{"n_layer": 9, "d_model": 768, "n_head": 12, "n_kv_head": 12, "head_dim": 64, "d_mlp": 6144, "vocab_size": 32768, "activation": "tanh_gelu", "norm": "layernorm", "norm_place": "pre", "norm_eps": 1e-06, "positions": "rope", "rope_base": 10000.0, "rope_fraction": 0.5, "qk_norm": false, "attn_scale": 0.125, "bias": "none", "tie_embeddings": false, "parallel_block": true, "init": "uniform", "init_std_qkv": 0.0175, "init_std_o": 0.0217, "init_std_up": 0.025, "init_std_down": 0.025, "optimizer": "soap_variant", "lr": 0.00836, "weight_decay": 0.0, "lr_head": 0.00609, "warmup_steps": 200, "schedule": "wsd", "decay_fraction": 1.0, "decay_shape": "linear", "final_lr_fraction": 0.05, "batch_tokens": [131072, 262144, 393216], "seq_len": 1024, "doc_mask": false, "train_tokens": 1051000000, "steps": 4288, "dataset": "wikipedia_en"}
Each number is 128 + 24 x the weight over its row's rms, rounded and kept within 0 to 255. Layers, rows and columns count from 0. Numbers have three digits each. The size before them is the row's rms in percent of the matrix's.

# layer 4 MLP down, 768x6144, rms 0.025, rows 148-361, columns 5632-5695
100:121157134100086116137103139103139065116116065141101120138115148115147129132150131155164137136087140148113115088093134136170115123172077157130137166131089107115166122153131112111143103107108122
100:140143121150110150150156106106144115157150126097096138146127112170132095174134132098126161141114080124120148113171135129104108128151085119135123157122130086123159121139151111118110132123118208
102:105098124183154126130132099124163098160075119126139119163140158099118123145131119156166122071149112142126078112126131181154112123148136102110122077095142146129103120132139121140137161114125126
099:113158153136115137082133135116155159122113148102099076156135151125083153132144113146091127148093117104116090144135141141146169125089076194135140077112149146110177096145141139118113128146147121
097:136113122078105160103132051151154098132129111135098115132127139147130147125071146123119112151119150101108126081140126116125130148095201156106121120139125189156117093136136131119105128124133138
098:128150135160120125134126160142120125101070117106148168105098152118126166147142124141184099140160125152106126139142152092149109105117118085096070130128113125129162091180120128134113115130107100
097:090142085138161129114094168135100142144133123135173139159109116139136104129102148138173143140073108099128123135154138140165109109149128095105123149151142124136185114133133160100108144145136118
099:137150114161110114126097109139116147117089107127149133159137114140162113143136106112117125096134108126095146178122109138116113128138132104124129119140168137108139102160123157115096140152155136
099:110119174122129119109130117107127157111092097109105103171134117150136135086161139139144109068125132112145134104113129159153134136088106137145137141125125118130138146153137079113136144148134136
101:083102131108092086116113177115138125139102128155129106126129089147148112139140135150148109160107126139125177125095116154164118140131086103186133139111126151130164169140133129130117142125106119
099:094153130111077136126118130138173143129140122096139105142090167071085145149147128102123155117102140101109127123130095116116130155189151132140161149149141085122139103112098139150129136120170104
120:104117119151157132095103128086095121061122114151136117113116118114100149094098164121156090118154071123131130098156084102128127080086149119144112150098147084148125126115110117159139138097088096
101:176134131098147094106143156133097117128106155164093117110120141163133142141111082119121086116098125086151109150118163125115113116082128151107140108146132132152125126133128135128137106136164139
096:105112137132134150141152098146153123098123182086114145139119095123156119094157150088112159135119107114082073121103124141120165156180101125103125157146107099133092119115130116134142095109080151
098:142150112133111168145115133157152172103108156154142113163135129117114109120122163159155136153138154139134136141161132137156129087113142162070103128135131173127104140123108145130127113092132111
098:120152141150128099145119158185138137108175167112184132127190139100120111127146146122109075111087113108147143068144150151171129117160073114129089115140128121131112111036144115157126109128133130
098:129128152141129147152113094098146132126147211118122138080173125133119137143119106120113160121098145115120147117111147141159127151109092160113114173118120167130169110139097140105098147137131081
097:157154106122118099070141133090124102128144156090165133118115091083152123174118143103143166132105118128131120117118121132112116178103114191135085121109082163086067115125137158109116127085125170
096:142119171098129129167134094121152118131098148109173163112090124132130149121090069156123102159121108051150152125146128108105140108141105123113123125114173171145057135132121116115095149122148110
100:103098122151106136103139137153118107150172122133119175171123140154120159094134189102119121119147118095097088109158127129150146133141152101138118124116095094129085172138111127121148147133151145
104:122166128124133165138100129116132085131127143120134166117124117127145144081106153120085127142131121091125112126137151092137168120107068137056146140100120131145122110147127141117137152109088121
099:099109107100137137163131107159126145122152089144149119134114107094126114120142138173111123108086159148152132112116153122115147120182112127115148119154091124085099152148143125145107123116155129
100:107182111154127126145145165134123144147134143129136116165128125097138085117151128124137094178108116123100170112105116112127143159141127123063142125117108154132115144120147151129139124141134070
101:146131114192115125127142092176104174108134156143139120133141117132148106140100140136097163079106118221091134088086128137138142174111132122166141127133092117080174135068121138120123102133159116
099:130156140136123129123149164124091162108091151124119134157097103152175160166124106116086181129128122177104152145158125139137123128139135117120149152115118152106104081151134086114141142125111090
102:115156126125137190136116178095131123134146120114111105125134142140150119151120140140139126093129133173108127162135107149070126125119093113095118156146160101083180199126136135100135171136154140
102:127124127154124116152146113129138154137121147084097116137145110092133122130153107110098156114182147115090120171183116142120138137149181158133113158165113131156123143137147121138122103128099160
100:159115170136105054133129153108111138132114137139117118132097150186150100154142146137095119104155130130125183153151125113158113077159077110109128165132142104094124129099106111126154164144107096
097:097156116144128134146165164148111131153132122130111104122113152138124146099114062159121141136130138118134108108079129180130054138083106102141104085136131129117144200141132129103127139135126131
097:122177118115128142134118135144133088134117114167138137072132139145124150107124119109091145157102113134142137156140151119117124117156166153148161127143162165146137165165157145131131108155157161
098:132112139188126149146137122155138175105171107163097109105157140129104145095075106075121137124083162083144114142157123164203106046172152153127195139135119120124139140115134135157169134139135142
099:145169113085138124123132149137138141137128161133127112121153111110139153114094121095130114105111136137125080113115161104107112135146164129158110099100140131119120117102127156090115160108136078
099:136133097160132171147116166139134120103122141159161144156137109129093126105129138071104140161153129156125152129088130166148129127158146157159161167115105093098159145153113164160109134127135119
108:125162130126112142130124128118139149131095120111139129146081102159134173149151119109147163177144102125127100134142115089133109101122168194077147128149129148150125126141133146154163097133129140
102:126151130114145134167138138157113126108154120143148138126091088144139135078119102160144132118117106156093103158156107107154103121111110121092131103121114137127090123128108150136126127078128100
100:099153135184096104146146112098136134132119120128156112090121193154121085100116055133164103129115138096130167155124116140174150176091096153110115092109137156101108110145091121114134136128147134
098:204144186075149099081168156140149150154107099122145132142134158140143127141115100090117166104134154112099113075138141144134109135124153125147121108154128075156110098159139085128141134146122109
099:103120137125091147156115109138142143125152154123108124118119148151122145146119096131118115145118126138140149114152167120102175184120105105095113138141121081113140149148108101099103114162127111
099:158127113133135132186118131146118113108195155107100175142140120150124170107156146110125079145135123094119119146121088134060130134129148131109040138081145187127117125149090164122140124130091144
101:137161142154160112159096102122125121136146115152095192095100124159122116170098134110092174126134144118143122109161140128154106150181142128146117116156098129140136105127141103121146138123115161
105:104141169149147123136100080144140101122126128169103119108146099146157089146109133092108132129126124098140129103137161107121152138122133085081105168116071082127075109149038128115105138135162151
100:130171147069163124104080144080143106102131094108129116110130150132170110139122153122157111143114126108134154112139134134176145142109138119108115103124127101153139145112124157113121115131138134
099:118165135114168137129105135102136142117112114079104143167090135114141109138091106100138138095131110142052132128117171161086109092116097090129152157107103151129139121147120128081118098154142138
099:139111135095160150127122153141132150108102142096157155138101135138105132109132164112141139155124142085119107106106101094122104188117084082106186162140179184164109101152112104115141187145117084
112:108145112084124125126121102124158132163144119124159111163133119127112113124066116130145177091107142145113107080143124130151118153115149103140126123119174131148115138098151104104145131150133159
100:134170134144122124116100095143137143120107110140100104158121167115107097094110139141128128159157141141097137139185153064126093130142146131156127118162091144149188132138127099119098086107166150
103:125138123133108134144134159181143110147118140129101095146125135124129147131123141151176138102156152136092093122153100118136133082140123127156149120126119138091171158125130133146150127125145104
099:073144113130127106108114105123152140115160170072112120146134135137133147137166173167131172132131155172139152118122140166130148143084087137142138129148074129122078142142147175176091115137159122
099:143120091154122132141104087118143105093190133098063126143119100118131127123126146113096153126143133170141148119127135167138100127145119071148067128097163136076095123149115126098128160162093122
098:126166124146124115114114093156181097101105137135111116144159139181155127145141180143139146145123136124099108145121160158148087123067081120132127112140136147124152176176159103107151149170160145
097:108145113105111114131132161104122069116098154171117175160134092154106117157105164110138128076195119153119119135134163112171163109121153146083107132131168113112125116152141144097138101146108108
105:122146184146145168112153079107156107157146162153154115109106117116149144089165115068128163107090092124131112109081141156158152141171095099112151149111147156144101102135159127096175164130122140
102:117114140132103144156094156095142114142164128132145094118125150170120121115128116134110088088083173133151109133158084089127118147146106093080142092133140128129090105097165114108153170167142160
100:089114153119129119118110121167117156104165115117162122142152108122113150120135102178100144133179096157113142152150138102128123134144103133121101136148132125144140154138144147128146148110122145
103:104110109093107149102082148167124115103147112128152101136141125130101126157137073134119122077143122169119084112102142081127128127112100127127128150148142085113086100138123140116129128130133117
099:102182124136104127134135142136122170125128080142093154083096124114111183149156166087109109114132152135138155118115118128127139118144101155147088161156123110110103128118160130126118106106111108
100:129123158141136125131109088107100162121166119104120105122108111158147070161092134108100126109123109106132119076115096112123124178149122116191139130110102147086134124172184113144163096117144135
102:149159136160119130158124097109123127079119095161116156147122115109158121117119141101141108118161126085146143174122134172157123138085150123105129124146147160159162130131139125132163135111139139
099:117111097143136114131126128131101152166159115084146110136129114109062075151148157103141131137137140153139109130148107113119117110114155109141147107131116170161100151134130090149117111146135105
100:154149108133143155150145117136108100160146084087163197164121127085161116134111125124117126123097180129110133092138136153103150165163143115140140127110094139112155148128129097138123129110121107
099:114125143144118130171106141136132111121106116132117137132113160115147110113116132133138143140162148131118122112129118101152128108092094121073114091142165112101135141104125097145132103108102139
100:184100105163096106118130147131139128088144128115142147140107091166131078140144104094136153125115098061134170143139155121170122112134134122142140142158094112091059104139130131160108138102071114
100:144120166135166080119116190087128143152143127106144122106148115071146118143103102093069112115145161117113121113129152129140101096157130101114125141128097117113176108128119109100127108092128141
101:118149140118113144118160089121118124122114149144128112127106117165111144151152125150087084127126136101162138162070122161143101110128115134122130121100139149122128125122133130094149141106128128
099:146154141093093100165160118149117140125125159085150135146142128105143134138136166121119142136138103124125113114138147130142154092145095125162133088128125115111112105091123104176154124121131146
099:124152089175140139150126157146138099117119159125139122113116146159116080126165145105123124124094133115119155126128114117135124164134110147151139177160157148134069151126113125112162109112159130
098:084098114127130121125108127142119111081146122130128160121174154130070164107118058141136159089072115169133143138137129145102111112112087108124154153133111102149128129076115138122095110140118103
101:126133134101107105142147159128159145116105156134154137147128141123133133109167151119117115120133094163129101170123127197137173101106136110142116077158116119129142121126137092091129156148118108
100:100127085133119094113151097154129124137122137086109155105123122139128110127131150086169108099106140134102108178146144168117154117108136129122141135127142114122156138134147096131144142138104138
098:118129145132116161116122124124106150156131123130140153137137100124097127145147150117097120136126138131122146104107115098127165165145140130110150092097129106144192114108129140114108129156113104
100:098096133138107143087083106113114114111137154115120141139100145151125097140104113106115149177142108143173138079141095113082155113102094116082119143134140161162136099130104127132132110154144134
103:129167124139087124162146171102096141113083158113096109162151130107151078143146110153091125142137131124165100164121134125113137110125148117136120139102107135129144114108208132108146124089111151
097:128108141131147116166129152138122119121100153091146130150092115145120092146106070141141175137159128121102152148130140116098107150167120177127103113087111124122165142106114104082118072144098147
099:148132096085147139140124140089117111133144098138133102159111147077116118102129145125100127126162099129107133154127118118114185134149092141172134128138162144140189122135141107140114125153171103
099:150083134106133118146089122126152095090139135115135099171123132151171140132122151109104082154141113112111139104134126150161148115115140127175119075132164116136136151126130118157103141095150135
101:131150118097108141154146135121107122106137173113162151137111100139134149135085052166082131066113176127067129104159129098154137117081129177135097133182145067143052129114099118111084156170109144
100:147095165124147100159107173108143138169134096132124104135161106151075132099115146111123151138087147130153137102121103163129153110156134176157127135122137174122168113122111157150123127138136111
097:153166144119117133158170123116151131138156162154115128111130137140121093087127126100152134148148171142102158127176140137154127139113137136124137194129112125121078133125099139103112104116143147
099:156161112144172159166187096156128131098114114108114140105108122098109154109191083124151112150076140112125143143156100094110147150103155123124126107114129077129096137139122107146132089108144123
100:108101100101096111133135120133134128143105161123166079091077130130093132114111111156092102171088085076119136128133165133142162123148150133154120128118148117131097138123134144104153137162114120
103:159124126102102103131103071160133076136132133132169155184111153135133157167108154139091146142167128130132106138131125102087083111090128100125111131131090094107181143073135130118121106124106131
100:081123128131137132109101139131135142136114126083119104118124100095147139181168091146155117152153111138123120160096101098137116155125161100112083119149126119132074146130160133146163104116105121
099:129096152134113070140095107169123117109104109129121126110138133149145139112092076143114171154147102114144156128092104190061124138152155164165128119146149158125112169105134148124141105136161157
098:111128091114143121099107154093113115136117155160111118114142176152111083147124104105132096131114131145106114133116136154104149148116129166133156116110141130112145162104136148132136146115123096
105:130126134143120110110120141146128106166174119139118150116124137128116125143121112099124049151144124104131105107114113121113103146106107127106129102121091171101145140169102117145143107109115114
101:145102159098166111133127119131110122155128098127110101145175109104104142123132136137084125116139126119126139154099112119127093122166121145142098193157157152127127133113130093138125104130128111
099:123122117109122141116157101176116129086154142111120160081132129140100136135147157136131101141084113145122101113070121151150167105148098139153091114127134127099141132123144106092115106165138140
097:120135143118115163141118091114131181113114127121119098147099108128124120133136113120151170147154119133092079114099141101082153161098160081111155101110147136128152127123164168137178177125117114
102:117117141142102154118136101114126118108127148151099143078163147109160132178164131114120106144135123118137126128127137164135145163128135102150124083130067106109123112137138081120177141100129144
097:116079117117098168126150129123142127123136123135131106114111115147159118125104095077085158132132118108142130113088106116089140160141129155119139129125146131119144108136128148152156113133089130
097:122139129120148168121108128149111101143115136155102127117103176155139139127135141108142105132143101089121131175128149143103142161164142125114129105150127115156107150112169173123083131137135127
102:119117143138149133115143129101093139121132139079117091104144133118131133099135121148131123105128114141160158114127120162112169096130100122125167162149152129120126134152100109122097136097140115
100:125136157168124152105131139159162152089098084128074147114161148181135160152130163143083131156059120107147155121108114158122152107129115088124182173096176160123152133107122130098176125103129153
101:152117105118126140104135161112106103112137103129120116123112116136118169095134165128115176113145110128161139137088144114100125103095103137081132149185128148112138135113148136092129144140104121
098:117131132107158161138149131114116129145109157091174121156172130139109159158134140156174111120131169129151107097144151117179121131148124099095141112131089132103089139138118125151075107153118107
096:145078116176098136133155084096124089135152122131074118164132150129111139117123206105148084113077069150149136105109133149117117131123130151133097145173124112165142141114106145129142169123110136
099:125168119128113130137148134089155118121102136164143118126135127135098154112112093164144096097173105090148118112141127058142116104129131145138093142095118093135114141133129148133115129129128128
097:126129101139113127143154127134124138103128106129121155123092173135139166096155147145144138157124151070103079149141143182138166120153133160118119142136165081153125117103157101207129109152141139
105:089160130135095125153117100123108091125111107110144145104141167124128122090144168135129153098155138104104130125113101143094167082148124119203129155116137115137193140130182109086151170090121155
102:104131154132135123168105138100117106112144128139168090118115172179146118113122066138108073159146078178160139138077118137133120183122079173113130134140140088095125102101095124136148140159151094
098:125111121144138148164100170129104135130117126139101102124120121140169153149111108138147166132124153131133147099118141170121115119129114152108100144175115115161181114107090112090141135130152145
097:141101105137092138106133155149128103109141139180106145154080161106129174124126147111144119105109120081074145106077110174133100129099163121156098138135147126112076164115143143136112100039089125
101:133141132125156132077117098108104157140157128111144140124131109142113105126208169157129170114169120108143200098131123168148111162168131124159160125122073128111107101136132113121059110166165124
097:133123115115122092197091179155102116161149152151128193095148158088127108106097120098100108149134081125140134168126135130102097160177152098156131093121144138115146120123132132147106105105111115
098:122080125123125175082131114107095118150179114160163130117141138140100120103130137125150106101104135146138122149117128136089150105113092133133089141115119117155142115143129155112107134130118139
099:128123111140090127085138143138144095152113154106127141124166102120106107136122108090113171146159120119101155115078126131070129104131113102142121159149113165120144120147093122152135143148152159
097:142115128135122170127164153139160125141097117131156097136085124078117180146110135178113133100144130126142159109106131104135105103133135117155175083165131133120121113126106104165104175128117141
098:135144150130150156152141146133139134130126098137093133144147137163161138155096152132146166141113145149130136076126165120100101156106105097096112141132127211127099170144124128141182144164101124
100:123136116141134093128113140121113083116138157103097109108125064123097105179114088124094099084119090114147095138147137184099101148130156110138154128127098141103172116143117160115151147141112154
100:127163093090147128164135142105156074121154179143129136125141114136145125149132128107163115142138166152118131133162159137106156107076135120130153167133156148150122141119145132097118123104092145
104:118117140158124108089122089137131128115150156133125135123126150135139102156125146101109179135082131117116156120150159119105129170132162167110170161109157096149108149112066129076128127129118108
098:110152104117099113133138100110131172137132130141107088142152152130137129128119129091141108132162182110134138114138129103118118152150115117147146079141117107138086107105134167113108116124158105
103:137098123130129150106127155111128125130124076113172119155126108186142122128142109155128155149140109074165161127144125121129128142145104136112119139137075131132124117125152120153103132149135111
103:103122061104157104129157103165121109161103101102116111149129112133131081094149125119094147132134121114192111089115054085176155130106111118149131129149067109140159134141157092181128122142106130
098:132107132128141161147113143140108103113154108153152103129108128135127119084140158145155147139156056125124138112178123137103129143106141069147127145127161093123088186158147151107131157113124148
102:128158138147148129117158114141108129152114126167093109118176130100168108134135142148110088115098079086127160155115181100142166158093138145125121134143084148156092142171146125142119106144125130
101:131141103174137113092076117101130103094124116091097136095140100143114126154111147110126152131108115119177111094130145109128118150089089132117135113135083170130129111156122129126128087079120122
102:112160103158101134121153115141123137161157156114135133084090107118114149124093129145137107093126144178120116152145096136091112160109157137142093139127113078125094120151146115149153105131114152
105:141081099109141150144118110161119156111133142079134118127126113139152167128129139111100143099118145084114123136075141108146122115132118130179163117148143173112144116096092136116139122142153120
101:087060134112141139118166170109098164107098165121141108166115119148102144123133153103115115129138108109114150100082156139142130084099117110081166144118093136125152128138120103120116153134106145
096:106095086134135124130131117103130149128121138110178079162108144159128135132159168124154077139127116112112134139117136107126107154131163100134102125126124107155146144118115135171146140133140112
101:122102142140106127071127099138095113086140108118147175124134094106122135119144153120161174162103129101125120125149128103110101086090112120117109085109164151124131103158119094153160131103099143
100:132114134111125141134147166129136135141122118124161150135115125168119139083117147160110129114094138158142134145098138102110140139118123157098161117108107144131134163172166182141159080097124144
098:103153088109132085119150128125095163144123118122160123118138140150116110112122141146100151105111146122146109133128136113100127118144075131129115101127147089121090150117088141122096121159102151
100:106155150126118161113136064112137125130113130079121109112142113114146138138116136141128141185159110130107153137117153159124125144143096092146144116109093146128147150097145128108087131151115163
097:120097103149126157125131138104150121132144125140142169109105091130146103129121115127173172128145106144103160108164107161144154117148144139132134109122137203084133109151113107130147129123140140
100:131130121127131134131136121154166100107115123130154136092182147110132125130123150165149126124130125115129149117116141123124122124120141144157132117122122153143114152129116101094117126114164113
104:139140116120160107137126114119100139126167102147098131139145079136158102142107136063126134146149144122082195110106133137145116107104156138147135116141115124086125111080118120119098093090151121
097:135104113148120120122117119118117106165088137140152143125122115167138146131121165147128122126160126135146118106158120130112118144134115107091125183128155137140113147136090184146165131107075081
099:145118122113131114123152171128127117147138116125157125127127058138098159165126124108086108130172125128115126149074130103145129115106126126115122118139147130107139119117174094173132151111105136
100:137124121159128113131098072102121147111134074156130131095132106157105104107158149125126131114121090128150139143171132112153118111131132087102158192116154087118090139145155097109062149110138093
099:107134116185116119157147126087108166128163150105106144133146109108156108113122118126151130103125103151095107136107124157160123088122153097142128151155120139083197133153128124156114137124099132
099:135124158149132157132116154135111110128104127161078174079131136123117115139112137128115135133073125104142105147117175127144126109144184175091134079119143151122093095120146130117120139123116108
102:124094121175149127173148112120146123116174127126150103103126147133075122119101144163102109113135135130142146159133120122136125126128137126123134115136161102090154138147133123137145126132155142
096:161121141091150131094132131179143091137107117114130144132131142132100129085138137142157108162221131160146121141121118071167152113121159133137102136106110199121139133154125082129138104152133154
103:083134095126121107137113123115102134147125159142141104169136131160141103118129131172155107145161108117096106175142114136113157120134111143170123151110150103120211069170114167088116175142123080
101:087178140111118119111123151135093139119138147102140165136158137134143148117114145098142104147114090169118177089112106132120125065127114103097094107138103109107117154137111139145154160106191108
101:099144094168106125160105122132153144150147114091152152181146080105152136115100173180127139120128100117114098135131118135121099118107116183138112119139132149108135114133108100121147129110104119
108:124095117115132127150106125159148096150132114162103112136127115134163139108130116122159147127104155146159098145117137156156123100141135135159114130104168108158142117138107141135127109147117129
099:112135142135143130111131135155155127117147131150156091138155164144094176142123106090135126128136080139115111202151157094128082127134130099097136098093113165152067069088121096160116135140141108
099:073130093105136099106144086131136148143144144121124094118151109105133141094119114141161117105133141123061162139105180114100179093127105133113112182156126117131180113154146109150156128098110120
100:125143141120131122149114187113152129111104046125091150109085111119124129143137173118096130140106127153142168126143148066114097102081153129121136179136130099162154133078105089113111126133148085
097:121141112110122150093170121110114126120155160105170104133124118169110091123164144091147083120102123075122101116116125146135101161117109122158082101135094118167139109124127118133188090110121085
100:090093122153100089096117100083131115154151128079115146115114101164118138139100144161174169135153096129136165101126147126135131184129140165134101078126104111142148151167165121159080104126119112
096:119065162103102114081139174102148123123127090125146150106126140115171118122145127112168109106089101106107172112137140127122110131097092139119176154145124118109140169118134166153137145120138096
103:130109144124134087115107131117136106179119143098157108096120106169138161136155122132154107098097179150121122124086110153099177161119145141156155107132147163130147145096177124108087123133142084
099:137114176159150103116116130111133157113116162109133119164103133142122145139109110140127124157101141141124098125120121081166097129178137114163132101144137131118093153126122145160182125169114153
100:094142132153146168147161162133110142157178174130100115082159108155127097118124159135162114095139118096159144106136171087167123103115153119177110104138109071138196114112114112169145136122163079
099:173119128127140099107140113125127085104170100112141117108133121168132139163128110157143140144150084160113107154141186161131153070146168126103121196111084160109158133089159100179107135133065103
098:159096117121132111124121131147119124140141114118106123113129136185077128163105156104139130155148036113145135151048124131136166175115127105147101146151090082114133106110136090104149078166118115
098:136105132187067159119086132065088143079105161122110140087121126135118106128098125073131132130137132116117125098135136112125096097155123116164137096184106126108098149095140158166130119145138076
098:134119107137125137136105097125159137146144122104166109157086142088144114095096100155124148133147101108148124119163117162138119134153124113045093111117140087117086022087124123110159126132108156
104:083151135134114135117138145157115128113131122118105142114104144108154157135134123126106089079126130151133113149085121127158145138109135144114148134121098180095118117124138110141175163142121105
097:135121156146126125133130127092133147153109113167166155206098131141127138187094058139108135133142139108103135092129112159172086103216097135070132150121168137136130113128161128138083095116127112
099:140107165167121109129117145143155157146110081133167112166109074146121129137150082138107158131108140175139119119148147122114171145130159133141140137134173132133168138123098082119143123145114128
100:137121078112118157127094140161129136108117164093103135142152133133137107112112124133143108125102086130147138109130132078097183110164123117152152143129105138149148153122143136132132157123164140
096:106104124151105097187111125117140116116105171179149140151136143117121130099124124107092137158137084157116126129124137131120131134130138083112105106115137126119134159168140111096132145155129093
098:138113145133165136157133088124111130137133146142085154120132126112120140150107134122123146153127132134100110116083144140152141138129134125096085142135076106159135128101162096129089133131133106
103:132109134121137125118150109076131152098117096124124119114089123076164140104150082148120109120134133144141124102127172116120162115116094065145124133143148166139138155170107102116116087115112126
098:135142084083123172121126167095126139163145060151146097146131119113100103124119121141120094113145126069138132117140112141202098145166131153158123111158142097158096146140150145083103127136135146
099:103142111115138145127090067106109119153133132149087132108140115158125129137146128136121087133080119153134121112157141178129107149096149081104103129142123135138097110145096114097108151121128111
103:131113133104079104124164173154138155141125089115142101101118115153161094118119176091170121106140106129121118106109095134129123146137093096129163100128144144130104094114101138083142131143126104
104:090114120107123123151129154115138133136069129106140108190147101131139137168168126156099157115162147125137110132110115161137160108145074139158121103100143115133123084149139139104175110096132055
099:126082107075136121108135072114158126096111118120156116117121144151141143123153085110084098141132130143108150100110130087166168109132132119161119160120071124173065147142141140130109126128151112
099:138140139147148157131116127155124132117123133091116168123126106144149110117138113148089152094119133146122138151144123162142146154109125125150159127146129141135166145129117167137096130111077145
099:137095127102110152151131107133099126133095147103147109128138104128143186109132114094129067104172119125167158064126129112145087111088086170125174078137134143099074130162113103129125127151126136
101:116137152123164157146117145044103170134105127159168125112165106114134105111134131136122097076122137123107127123196094194087148139131150114127139090128132102134105163123150118093114094101122149
102:168132195115135124101118127186129110162106151115094108139125135117145138153162115113123106126122097085133151089100132158147154134198164141120119156137117144117149166111099150126144096106142141
101:172117119138162114140123126163123091144124110124179158138117170156138151126118169175110154125104141152136137131121147149129167144154121151119127153090100100127146111140121162150103111134137093
099:119162174082137088129133098137083149136143117134144136150127103116113057159140120106118152105096161131157115153143135098090132151154108207144106133157063153129162122127137130164151155148121122
096:093100118131142146126123124149151108105134146127166135175120143146146138135115195076134104075120121100119130092093108162107087134133144168178106117117091139104075174133128152122146154138103140
100:109162124135123069104088150128149120131114090114101172110125120130099122119143173135149092102142107124151109123104100138090154155102116116123152137159139155117159115133126182118149125136144127
098:147124158092117118149144099087142122099125134119158127112132113117120143137148134144149107130120086105124094149141104153162143102142126130131113134097121110098148113126127136156107154115127105
099:147189132118112102120148146157148130103131100073075112114112136129112112118140139169133083139107108104140117146159131118147114190087138120142152120117133077123098106108107098097130130150113121
097:133185098133068103107163159181115054109154162125132106160122124099161107141141109099112149127124119097147106150140132099131168102137144129098134083113118159132081139133140110145127121088089106
099:138119077132149123139112129092155169127111150114107146168118120140120099094112108132118132099132145137137095103126098123120127102118145138151078137180113133149130118140091128100104122133088117
101:112158098161117131160112158139125117129110180126117136124121131110115121130112133105129096126132118150128131122118125114146139156090144128129149153120161200092140096126144136135140145121139086
094:136122098124138183108137100169119134131127172128132143126141125120111098121125140095132107159129123136128119080112106104090119109151122118130127093139093124148061189107136111144129150126026169
098:092104146137126161137132106139121140111151061153122102125156088076128145096082112167109099114149157128133136093116150155124092137092117155119096140138149126113082108142122138093110138096123124
098:075126092137157122127170182075125139144137112164116125137101164111109106118131131152159187103118088162074138163131148099134166152127142162128114094126137140139115117143137154076141130095114165
100:126114180081173145116102113122126116143152124159143165148105118107135095104109117156112127167138116102126163129116081129117164132141124107081118176104113101116096155143104198139115150169096094
099:207122147108112144150126111102146155107124104116085122120131111146130151145124102129121159119102152132100122100138139157116118125104124131129165111130130157132097142096107115088121122128095127
103:149141174128159127109158128158143130118157149124171096134081124142118134097143117109135135118146145152128124110144122124120112160171109102121121126145097145144142158119135148141117141116139150
102:142157111127078097125099122108120128140098119109108118078122130176129118155114138143096120114118126136145138137134121166125107141112117131111174164127125142137125138137176114129137143174119104
100:131161086154142125150122100143130124097123139133146075111116151112092125091097106143154135167141094086135153098100102119119150147144146140142096103124136142142115134109165101141119144139175119
103:105149110102115123113129188086102178142110179091119106121104132109096119165114171130096098117155158152130191123130139125143135092105159159149132124140159122101149131127119087109136085113111128
099:145128126133105143096133123117143109099120128171124165093141132147131129139171121123140153077183159094136133097153130157115105150144093152128169142114133161128145175124139090121164162122124172
101:118152108131139118127128100122141197151151121108149152136108137099137120113119150132151097106119120108123118139109111080085111140168111129153137086125104144100146090140130116109178141121131128
100:095147153157127067111139111104129110157138154136113143132101114149137103125135125145121164089134140099149132139142132106092136194147140124127163189166133162117129171166119173138127115112104109
099:104176153142109126137157115140172156095149138131112121139121106133108089123133141117122124132133145119152163112110114114162162090124168112162119137127167132164062138143108088131141103113093139
104:139110116104112101142154174098083112121142107115137115116136100128112160078101118111111117119123129107100144147134136112154129081127122116062095084090160101108091130140139101151124104155119143
106:141144152131114098150085120143142142133128113128129119123117113130086158109116106138117175104139165185108124121140117154114113087038158098119124116130153102150131141079120115154125117105123120
101:159122128125091117128114122135103116132151090075107115118149145121125078157145141101147175135146098143097127133144116138139122147120118118150132165110138182108215107118138131097118160119149128
101:103169142097144085136192122132131150156150101124139132139130139155167155098142113138140118112171082136111111131122100105138104119141117150067138131146149156118146152101096149123163142088119132
101:161126129137161142136122167156154133117105135121094160161159121114097104120107107146139166136180109164103107100060109092176084166112108104117112093128145171127123116145160116109101115121120074
097:135185146124122127129146110086133110088138155128142123099129111173161087110170053110100151110136113152154141125139104134133152080145143175118111154136163090164055128164115085149121139180097124
101:129175104125148118078121093138140110132134080109135125134141126121122112066142108165114131121157144098124125181110132159156104118100139181106118184161103107156138150133098117157097162132090182
099:147132116076158092100141142099150133090107081122119143124099168134126160129123127107131110131116129143131089092127099135174102145117111128092138107121130075134114083114144143127137089139102153
100:129152152154163104100122086138125137118149093109142104102125120179140105140127150101125124132124101115130127127115131084154106118125078149125126119140121127122144160153120099180097121179088165
100:139123104148127147106131100114133150155126143135121113139124132162110102133091182169131070113176107138149135112133124168112109162105141167123074126125099131105096096098136127157127121120148132
100:137126101119100094156132089058146131083136139126101141121122142102132141131096144117119153082091110085142162135170108148119091143147116104128113110156127121130139114125149122090106125100162106
098:137143108180077132131139094143121154116114090156106101083113121173116171131089160153137177148125133127145107168162092141077153156157121173153151125126161170122105122136156118095138095122093152
102:135091160156154128133080138103109144107118125118135069109175154121117133090136141140108149125150127160129142141143141147122136122165154097077126158132136088126127130136091112114123091148114129
098:150168102105069117155115100148128158157098140152131117108157126109116128137126097108113158129117119127156170109129124130129115047142131150133126098140098130128145137115134112106147152108141125
103:075117124125123150149069144136119121130103156115142121122174115087139085103095137119175168122132161109162157152140137170136103131140094104148094092134149105130198115135123140083117127125112113
100:145152145100140104154158172167121129167094135163081144127128110142117130123133125104148173144129110103086108112096103116168100101133144123165091115097112130114109100086114157111115158114103112
100:136154123121140138060118106117119100138154131134118113130124117138132132124130132097155128129113153090120102132128137154125157134132149135135144144111087121115156093120135126124136152125158135
103:161100166142100158136154135170141122128116110111124111170163136113135161162107075105110090133105133095121127033139169138088170100149157154112159114096094121093132115086119128144128116134106125
101:130144145121129094140093144157112145154092109112133114112080111116150096092127159127162111148116156123151096127099099098138137124134096100128091132125190128117139075136172150102143106134141126
100:145119119124137118101143077157136106101118110109106129088116142103111125111130081142180117094071118129127149124093166130164126157144179138177134134158099135133168112154148098115116159129136127
098:141155109127139129122125126124149133140116106146182127128130098104082155139138127094144053126105130143112139118132106131118104106141107137154096103081155144125124152136143129174132121102133128
099:144166132127153114093165108091131104131113160164136127133154115095128123127062124141139140114108106105142140140152132132120133048180118146152121099151110168111160119166123122143112117140111107
101:074123111129131149134129099120146100085093126103142148144145103126114127098107127136151136106124116166137135127151134122083114157101134112063134130131096134152062138110097122124123122156146110
096:093183138122160131111134149139145092125120135154132117115080134118150112116105135121142153095079135151137089117123145157169132116176102156116120132153113121087129123158088138105133139162122132